Weights of a small transformer language model.
Size: 11 layers, width 128.
Training: 163M tokens, 11077 steps.
Each number is 128 + 32 x the weight over its row's rms, rounded and kept within 0 to 255. Layers, rows and columns count from 0. Numbers have three digits each. The size before them is the row's rms in percent of the matrix's.

# q: layer 5 attention query, 128x128, rms 0.339, rows 0-31, columns 64-127
# k: layer 5 attention key, 128x128, rms 0.348, rows 0-31, columns 64-127
# v: layer 5 attention value, 128x128, rms 0.51, rows 0-14, columns 64-127
# o: layer 5 attention output (transposed), 128x128, rms 0.405, rows 0-13, columns 64-127
q0 074:149141082164099139166119118149129119063173142145092185129142153125086148126109147121145107111119091157112199176172137082092204100189113150092099148144100092210133136099123108133111167110126081
k0 088:096113129109159146106149118098084076237112150138190098176079145123156145104126118110084167134108109195151127176128188135109074103162112131103098127123145139103115122140133182167139160172125133
q1 064:128129064088058104151148141136165170195147115061150124180112178111119125157121101115106140107067071083127137163112121153143154100149107173100165125119145147138156156151180098123140156131117103
k1 096:098124114115097202112077099085079091068084198137138129146099082116124159103118147119175130138118139144162149147129113104172164149132112077063152140134144114131138088080134145143055074112161138
q2 068:115087128070204189137135063136118213159124137141136190132088156147111145115075114116137095107116086137105104115173164128133114155141123076079116135116121143154131117151131099112086163096128111
k2 084:117135062153106109120156147087081130167155115073161079151092122175160157132176114142121215081122153149153158150103136084098092175117147130176093177123080149144108196159104138201118146183099125
q3 079:210148133085158171054147112144172108115122156063143160171148141074113079184095188105151158161145122104179131154148091057169136116150113059165126088136112114129116164136165169056130135100104126
k3 080:110199106165121068142086127141078086106155144110127142104120154099107103170120101058115107133141144110180081125125168154210153109076137155103087120096133083115156207138120119111126104137100116
q4 086:186068093124152137121129184122088177146124092122091182124184185120143058126134160144127072152150080061119116120153088147119096163141109096123078122085098166069143132125180169121105134102105168
k4 091:187079147135149047194083089125099126176067101100120098129102153098126119116131094090101151140071110189146131140152202145115149125125045099174106150109131114164101173134113141135131146148153127
q5 076:141100107138165151180064131144109155122110130170111108069151089150168158117140102142168111125109165151138115163160088151115103154142148144125159078067104174070068124090128146161081120054115130
k5 083:121117163089083184089121099110131124136116139114122161119116184119116214137110142071123124162114144046150133084149100113149087120060101101115105145133151117087097105137085112140178157146136136
q6 090:169160138152129127133150095152127106095109103157089108159120130123101145121089106072107147110139141165121135123183106113139127050149146186155151108153165109137093112117112117164086161109159088
k6 085:079110164174097146144169149092151123140118142163176105127088079121130099095087130167103135153198158148104120138105107102142118096126161129091073121071125150069138095168188142158153111162069094
q7 077:099127128107116124162131118189113114113122113108193114148086134105138064174096116100147163118113106075195096139120174117150128193096147134148112190170126063164148084137139099114158104138091120
k7 098:175145095104188088126146127067125074156106152083168163143167112035080148107098135118091113142184115177085161127123079128110137133143141134144090131118097159139092129087105135130123151116145145
q8 095:087149121163146147146160170149127103170154166096162099174132124117114117127070138087131171093101135086128103109128142112168119099111125191186086119167151105151103129126134110113132089124149096
k8 081:163170091110119106095116095133151088109099146113150143118102105089122131175077142100099162171167149168114158132105161121107133141110142066108124164109089162164110094106121148152098115216095119
q9 077:086164113070162117099158152130111115146106093134147103161105182121102096144047139109104148133067113085134110116115114105086153150125128102127132146167142147169186108124103102117080143095090144
k9 099:170146123130092158098124073120162138168124165104202144103155137073084157158100088097121112167083081152208191158137103098135140161115137118159113111120107137136131053130087083099167136171128113
q10 106:159125102101180162152128126127134125126151130084115131167099172156050157111044184188126115101102091111128112142107129099143144179133105083193091149094127175139122117096130112125152150166130166
k10 086:152118128078113100078109119142124136139131152103131131067117157066096167173141112043108131145116140172158186140135105180107139165128182148134076145126111126110141120108114192093157108178070144
q11 107:146083188093088087105109120113147128152157148082118151079158092148109115152172119116106101141112111166140135128180130088111128104064121174085137166104107152134165114194169109137154168144116154
k11 100:150041116128114152124132117110182129129139137170167149127072096176134136160072135131134128085166125059179161110129077160149142117176112185118123151131124097112141184119144145168129196068158133
q12 084:135133086129087152141097108099112092168142148108167129131177068094143200138139125138206160141190117128105151157138106122145088129152119114124133196120065140154110171085150200119157133137207145
k12 106:083116140163165147170126119168123112103093172152126105164114150107148175089203138141163075054153131209181105111077088129092084108141121108156149114167179104145081146038122100129103136100141201
q13 128:121152111146189105159091130187130116146154193152103170196074125144119140109057135138101206118125082147112138116106090124178116111127116151181114101109177139172070115115135128125110115157156087
k13 101:117131155158168173095135130156147093154114177101150128113171100149142117134062107105146102180113106143151136125128144121158181100143152123196135110124119197139150083149099115071140066167144101
q14 099:093131094190166131170145138164150126092131142111145160139120120159128106164028124120120113092184127113072098159157109086163160119114084126142108082174184145165112118184116145191075158162155097
k14 128:145095134157121140167131088131110118141152113078161146106187059112108122144056125133123105157015118061101169099129096110120147150085154150157139109136123139069116059235161127093144171132101104
q15 093:129139164152094141087155154089171135173108122162118111143059200160082162100118136138116127122082157123137181194154121121170109170158164140119066163121117145187151148116145134087106098167057126
k15 122:155139127141092109110112133110173123137165145083115097128094145131081092141094125181101187156074102113086116138114111119146124145157126094115054131177086138048151077192126155124144146145103070
q16 108:130154090121127095065171165132079100126139148132145175142161146137177138122141084089145077122192111096152179072147173140094090148148120130131097108177099129152132198090124104153115159069150115
k16 103:097145062180152097131180161091058110142145132139147131129155138113145163116114109097154110088111159201174142089156101083181070140079129159145081172130198094135136090152176110113122128108096143
q17 107:186136117130110118148106146133158134150100107163150159124119131108145167103114144155133149187034092134052120161184091123109177124158128126155139115127094212129118159140121117128140146111127162
k17 107:157125082171161137086083148145062084113218129124153146132152145142113131134100105134183120134100146121116083179090138105150163114139160130075098204119117155145119120110140117139171134129145083
q18 108:142125217144162156142172107124078130131111114142114129072113107141169126141139178129136136115134112152115155117095103158187119124169087105063131130100084111080100140120144166113115114110175100
k18 117:101124128135151036149129153124095135094134110124115062129163116140130121160132143073157122112143158107181077124123081167126171184123095195087120142149148157166131173119175105142059116134100131
q19 107:089073133135149130129134112128152127120178094117156133108150140151122112156149145150075110120113118102057094111104083104176134173125090134087122084097123110175086109157112167129082165185123153
k19 116:082139132138111136132094164146123169142186153082109120158120119148137137196147097115049205133139111114084094144151133140118145162097136158080127131140153149114137113160148151197100120152074106
q20 118:105142196161091096133159126056125137101106140133118083072133108061130085125070128087117121190178093121146135133134110102070097173132114095100124091084131132130110141125127113071128133128114166
k20 105:168125130137101113184191135124141170114068087157139140108110125109093126112233152099099061093142115139062145174139112090158137120113109129154131123126151114155065155099180146104171113092142143
q21 108:057115099106153121119107095113166092091125129083159156106145154144082082159099160074162122158096141088093158191101177102197155164096132156129113205090125135121152112138157113137128176135157090
k21 132:104092144138103190087145140089217169128198111097131130145133165164118112138152158227123121108145072116120132109145119136133110150114085124108110106154137101034080141088141140131090091112158139
q22 092:163109108115097170115087082201176135149071113143125120150106165182127161143121173131140158105151168026173126151129065101122148141073144110119138141123078158156107121124045222167144153158104204
k22 117:140099114151117116111150077130107146123107161170188105149060079112103203155153134170157111099115158143157134150166100132135151059086105129084154151171097142116137141079104156141125166105092163
q23 110:164106177096170052093107093127143130060071124115179167120121124105137105131150137128161117088159076146095156100192196127128134113086107146156141109193133146080112147115166098120155128099130090
k23 107:087113151108147114092189176113086122167108089116188160112184116079134099082173183102170095149161150103175166177146156093123124102114158131110081139110131130154168105117172157120113156169124125
q24 097:138119094133106157128158151140093150117153178213184121113151131063129089092172089101153081134080181168111148121108114119096147087151109128126118112062116140133145061173138149173105163149104137
k24 126:123098102065056133145156124115113124134166076163179083112175094118130118139192088116119069119130091152172142093177151101113129094055095157129137125166097121109151142086170101088136086118184136
q25 099:092137166130157201126135118123134130186091114113131154122039126113081095108138145130111138134113119160124130145154121140134091143108160105176160118156169158160072107111101164192148110137153081
k25 111:138122101113139106147143083087115157187145101063132154098145122122203069145162155122127087126108117096100114191112172105117141123141150121132132118158075110114156131138115135086130141125123058
q26 107:150145158191148138167131114105130177116138157138101144097144155152077100116149144116107080117131170075126151142145147117146190124123147106116098118116149117175114118108136113153060128173140088
k26 118:082119101102096082150124155097190076130155130137185158119129129124141125131219070110138095118153081117117189175151152161158156094120163093117129155082068145127152137148165181158136113100109170
q27 115:153125125146103116129086124107114147093142134167123151161101182132116162148092132194070156175144157123115151144105108220199207169136064132077120186116129129161120136119111157109107103166150120
k27 120:189177132153126113125118031156124099118139136144137190162152144139119079159082107143122123093115184143070159119137164148156089098111145074161161139139153164077156140127138127092202163122110134
q28 109:200127120162130106098182114164093152124089143217064136121124120125109086112142109157160134102118134161130154132150193095063167076115107146142116123121119107098149099084062147151188124083128089
k28 123:139147158106140162149121129072137105099124128143113129153126138106092184095104113095158105137195164164117065110100114189116155157148112083086105149151074149174076175104102106131103090114121177
q29 104:104165154152171128118115112127138188167111079132056139155079163117158124099127106160110109134116125116130162110169171171114169153142158111107143174079134156167067161109080140132068161094055124
k29 120:152128090150083100176119123137149041121093171143065119155062121076101183157190113088146123143182116163164118141121111110089068158125166132107138136122129119093159092181103052159178117124088088
q30 099:123139154113101117083121154137104140142151149092098111163147142153094153068068130092109146098071090150066061104118122158123076093147162134203144143106137073169173198135124144162158154117139153
k30 126:129093130149127142102175099132134059113144140154115092132057103100090143144073092119156119151189121146198126128069120171188144091146145181111032130109130089125121143130146128122185127112115084
q31 100:090126180129167135126059089136129076138092093144082154088160122112177094122151109184078118133145136063120126145169091145017153135110130099149113167094140155100103130123148139120137147124128185
k31 116:084122183127123121171105125089055163150091059118145138136102080170125167180182129099148115131147115135113089138122153153119122157154136103111149133178141046173111075128134118114093078113166185
v0 089:095142139209161117151149121077139133127119152119086168090104113168095142127145099155169087157110129131183131149145122157179143137124150135149113132154106157090036098055080165096119118129108135
o0 088:235107110164119120108087140141071107116141133145125163183121136090165113094170149154136110067154075168096175168129101151106176147134094138104085097116134129154184202128178158132110167142110110
v1 087:073094064127130133132153148147092143160161111118128182146075132151130130106111179140137129159099154109089116114041128097112066083159087147113138151115114121121211130068123118133178150141139062
o1 083:084151133161139113123130118174139132088131128129174115122192110084142166128103128144140114146157104126197102118127098123127101131177130107183116105093199089158091108160132106109090120214179144
v2 092:073144176122096104129138108069144115115143166078147049105112107096053132176064112117090116139129126155148156154074123061167127108089124157144089113167181117128121092119147089056087164128153104
o2 081:117126112117124106145074081215176130111144121155132153120142143139154164097145158122150113122122170117121064107133091170141186134113125114115178090105075159172079106200116124162200127120092119
v3 096:113100162120157110102118128113079181100144161117174102122176139129156134130110151111129105174163182101067149118083084094107070171120076083141124172078163061103186106174107117114126114171158069
o3 087:102176103125129123160171143095136098142183126122173154117155092156147118171071099142100110123149077122182066143209116060155083128185111170183112070078126126147106121089131127149166158108125130
v4 103:131158130125162123152124118133137139159153127212062132153071105168109128133147155097122128182115089156131096112115108173136127082080130091167126086123179152148097080107119147144166104140163074
o4 098:130109185148164198119134153113147072118079150066123197089144138173092094147165163117101142115142136041114111148160112077132133116151112105137102121162125107125125118155151155136105145149083134
v5 082:142125116115081107144115131096112070145149118126111122120114085163129101142165154120113166138112165083086115110131154124145118091163133093065135117220122088105174090168170112149105166132116021
o5 080:122128116128215143134069095155120147115135115097112120134091143149123204077061161140113090110148158129154127073157126122151141173148167127129119127089199110086139140087106131173119137062136169
v6 096:098156096122167197150155114123114145148072138135100155167122111134114205070172153158056110188112118124097107127147145136195091138106119142136084077102132135097130173092162124132081130135117110
o6 088:154151101155177110134136126170093140116158163071112125107128151094125032145185110123127166144119051128143139136159139136056153117155098101148168134149116098123070119153129148113136117156166133
v7 097:112105123106172112140120147115146170112107163128164117195081139133101024121128146131113097146085131128183088107089131105049149154107053188201149116123168138083121099120104088152169105180162158
o7 087:150181142176149171126181084143122040143128151147103146103182054141137077146053149108113140119107132191146117162123111157157117114148131095145169090157110116143143140108142141132078114112110157
v8 087:129143141144091109080082142160107123136103159165102173188143108123124111117134171120112138064098102187135083131144017072100081161170123137174140187232151111157130161128127108157112147144175107
o8 080:083157194150129150163127114137150112169203161089149085097171118136131081094132178095155169150121140174109136168078127127133127115088166088178128111150143138139114162069156098104132136135161179
v9 103:126207149088069146140127131080097160173102132168096153120125134160141099135138100127123130202162110148090119128139111130103152137079159067126152103129196140127172149104065126139129126117163166
o9 089:109086085167115131186162147132161129142109139149159120132143202132142137085158153090078130137126105121120158132146173107107058162094132118136118089065089095170096132150083155148082092100160079
v10 099:153151102128137143126115152098100145090187126194116162120164142102096103101175125119143088204110083136087127090091183116108118116084106127172165108145170131118100150124071160099199110105124145
o10 082:124159131067138106118151094125096161160010131076135116120109121160140150118144064084075128116134156171167182182154075136138131122126127168092116142124127135098139129137139115107084134111154051
v11 089:099113094182158148135159143148091120123153156093154159128073096155146121102173133109115138151127144048113131129066117058082157139119132124144120173106091132161096081118135082178146106120135079
o11 092:182121144114089151145111136213119131135124138108121151149184204118147122136093073132110125096179162181106123155142088145114095064112117104088114114123180092144139106119104138092129120190122127
v12 091:115128077163117111115073183163141114152140087089155108129075107128068149088078114113166117101176063152127121097116087131126110160139112176107129169153151098073117073122179158142125128100123073
o12 078:159138104099113132098170091113167077155142108094127075069129141142131141145146116122082187077129156134184133173108119143166125108143153089173151116140158182143171208055136085142152083154175164
v13 085:120087139126126168122142140093123217078181174178136135119139071113140079126128130150136098130204132181115143177112162062121140154109098117071119150084098161145188109171124104113183100117144160
o13 077:177204146144134152153175140119174135138119116079136121074071185131156140127144185173075091096107064084146083126120085144118159143154129167151153083156092095100142066093127135121099105138111107
v14 096:131138134054181105113112098127123091085126097104130162147204165157132144087126131188166112195121156092127141152162135105094072138102091118136120116059136116144128111167144151122088141130153096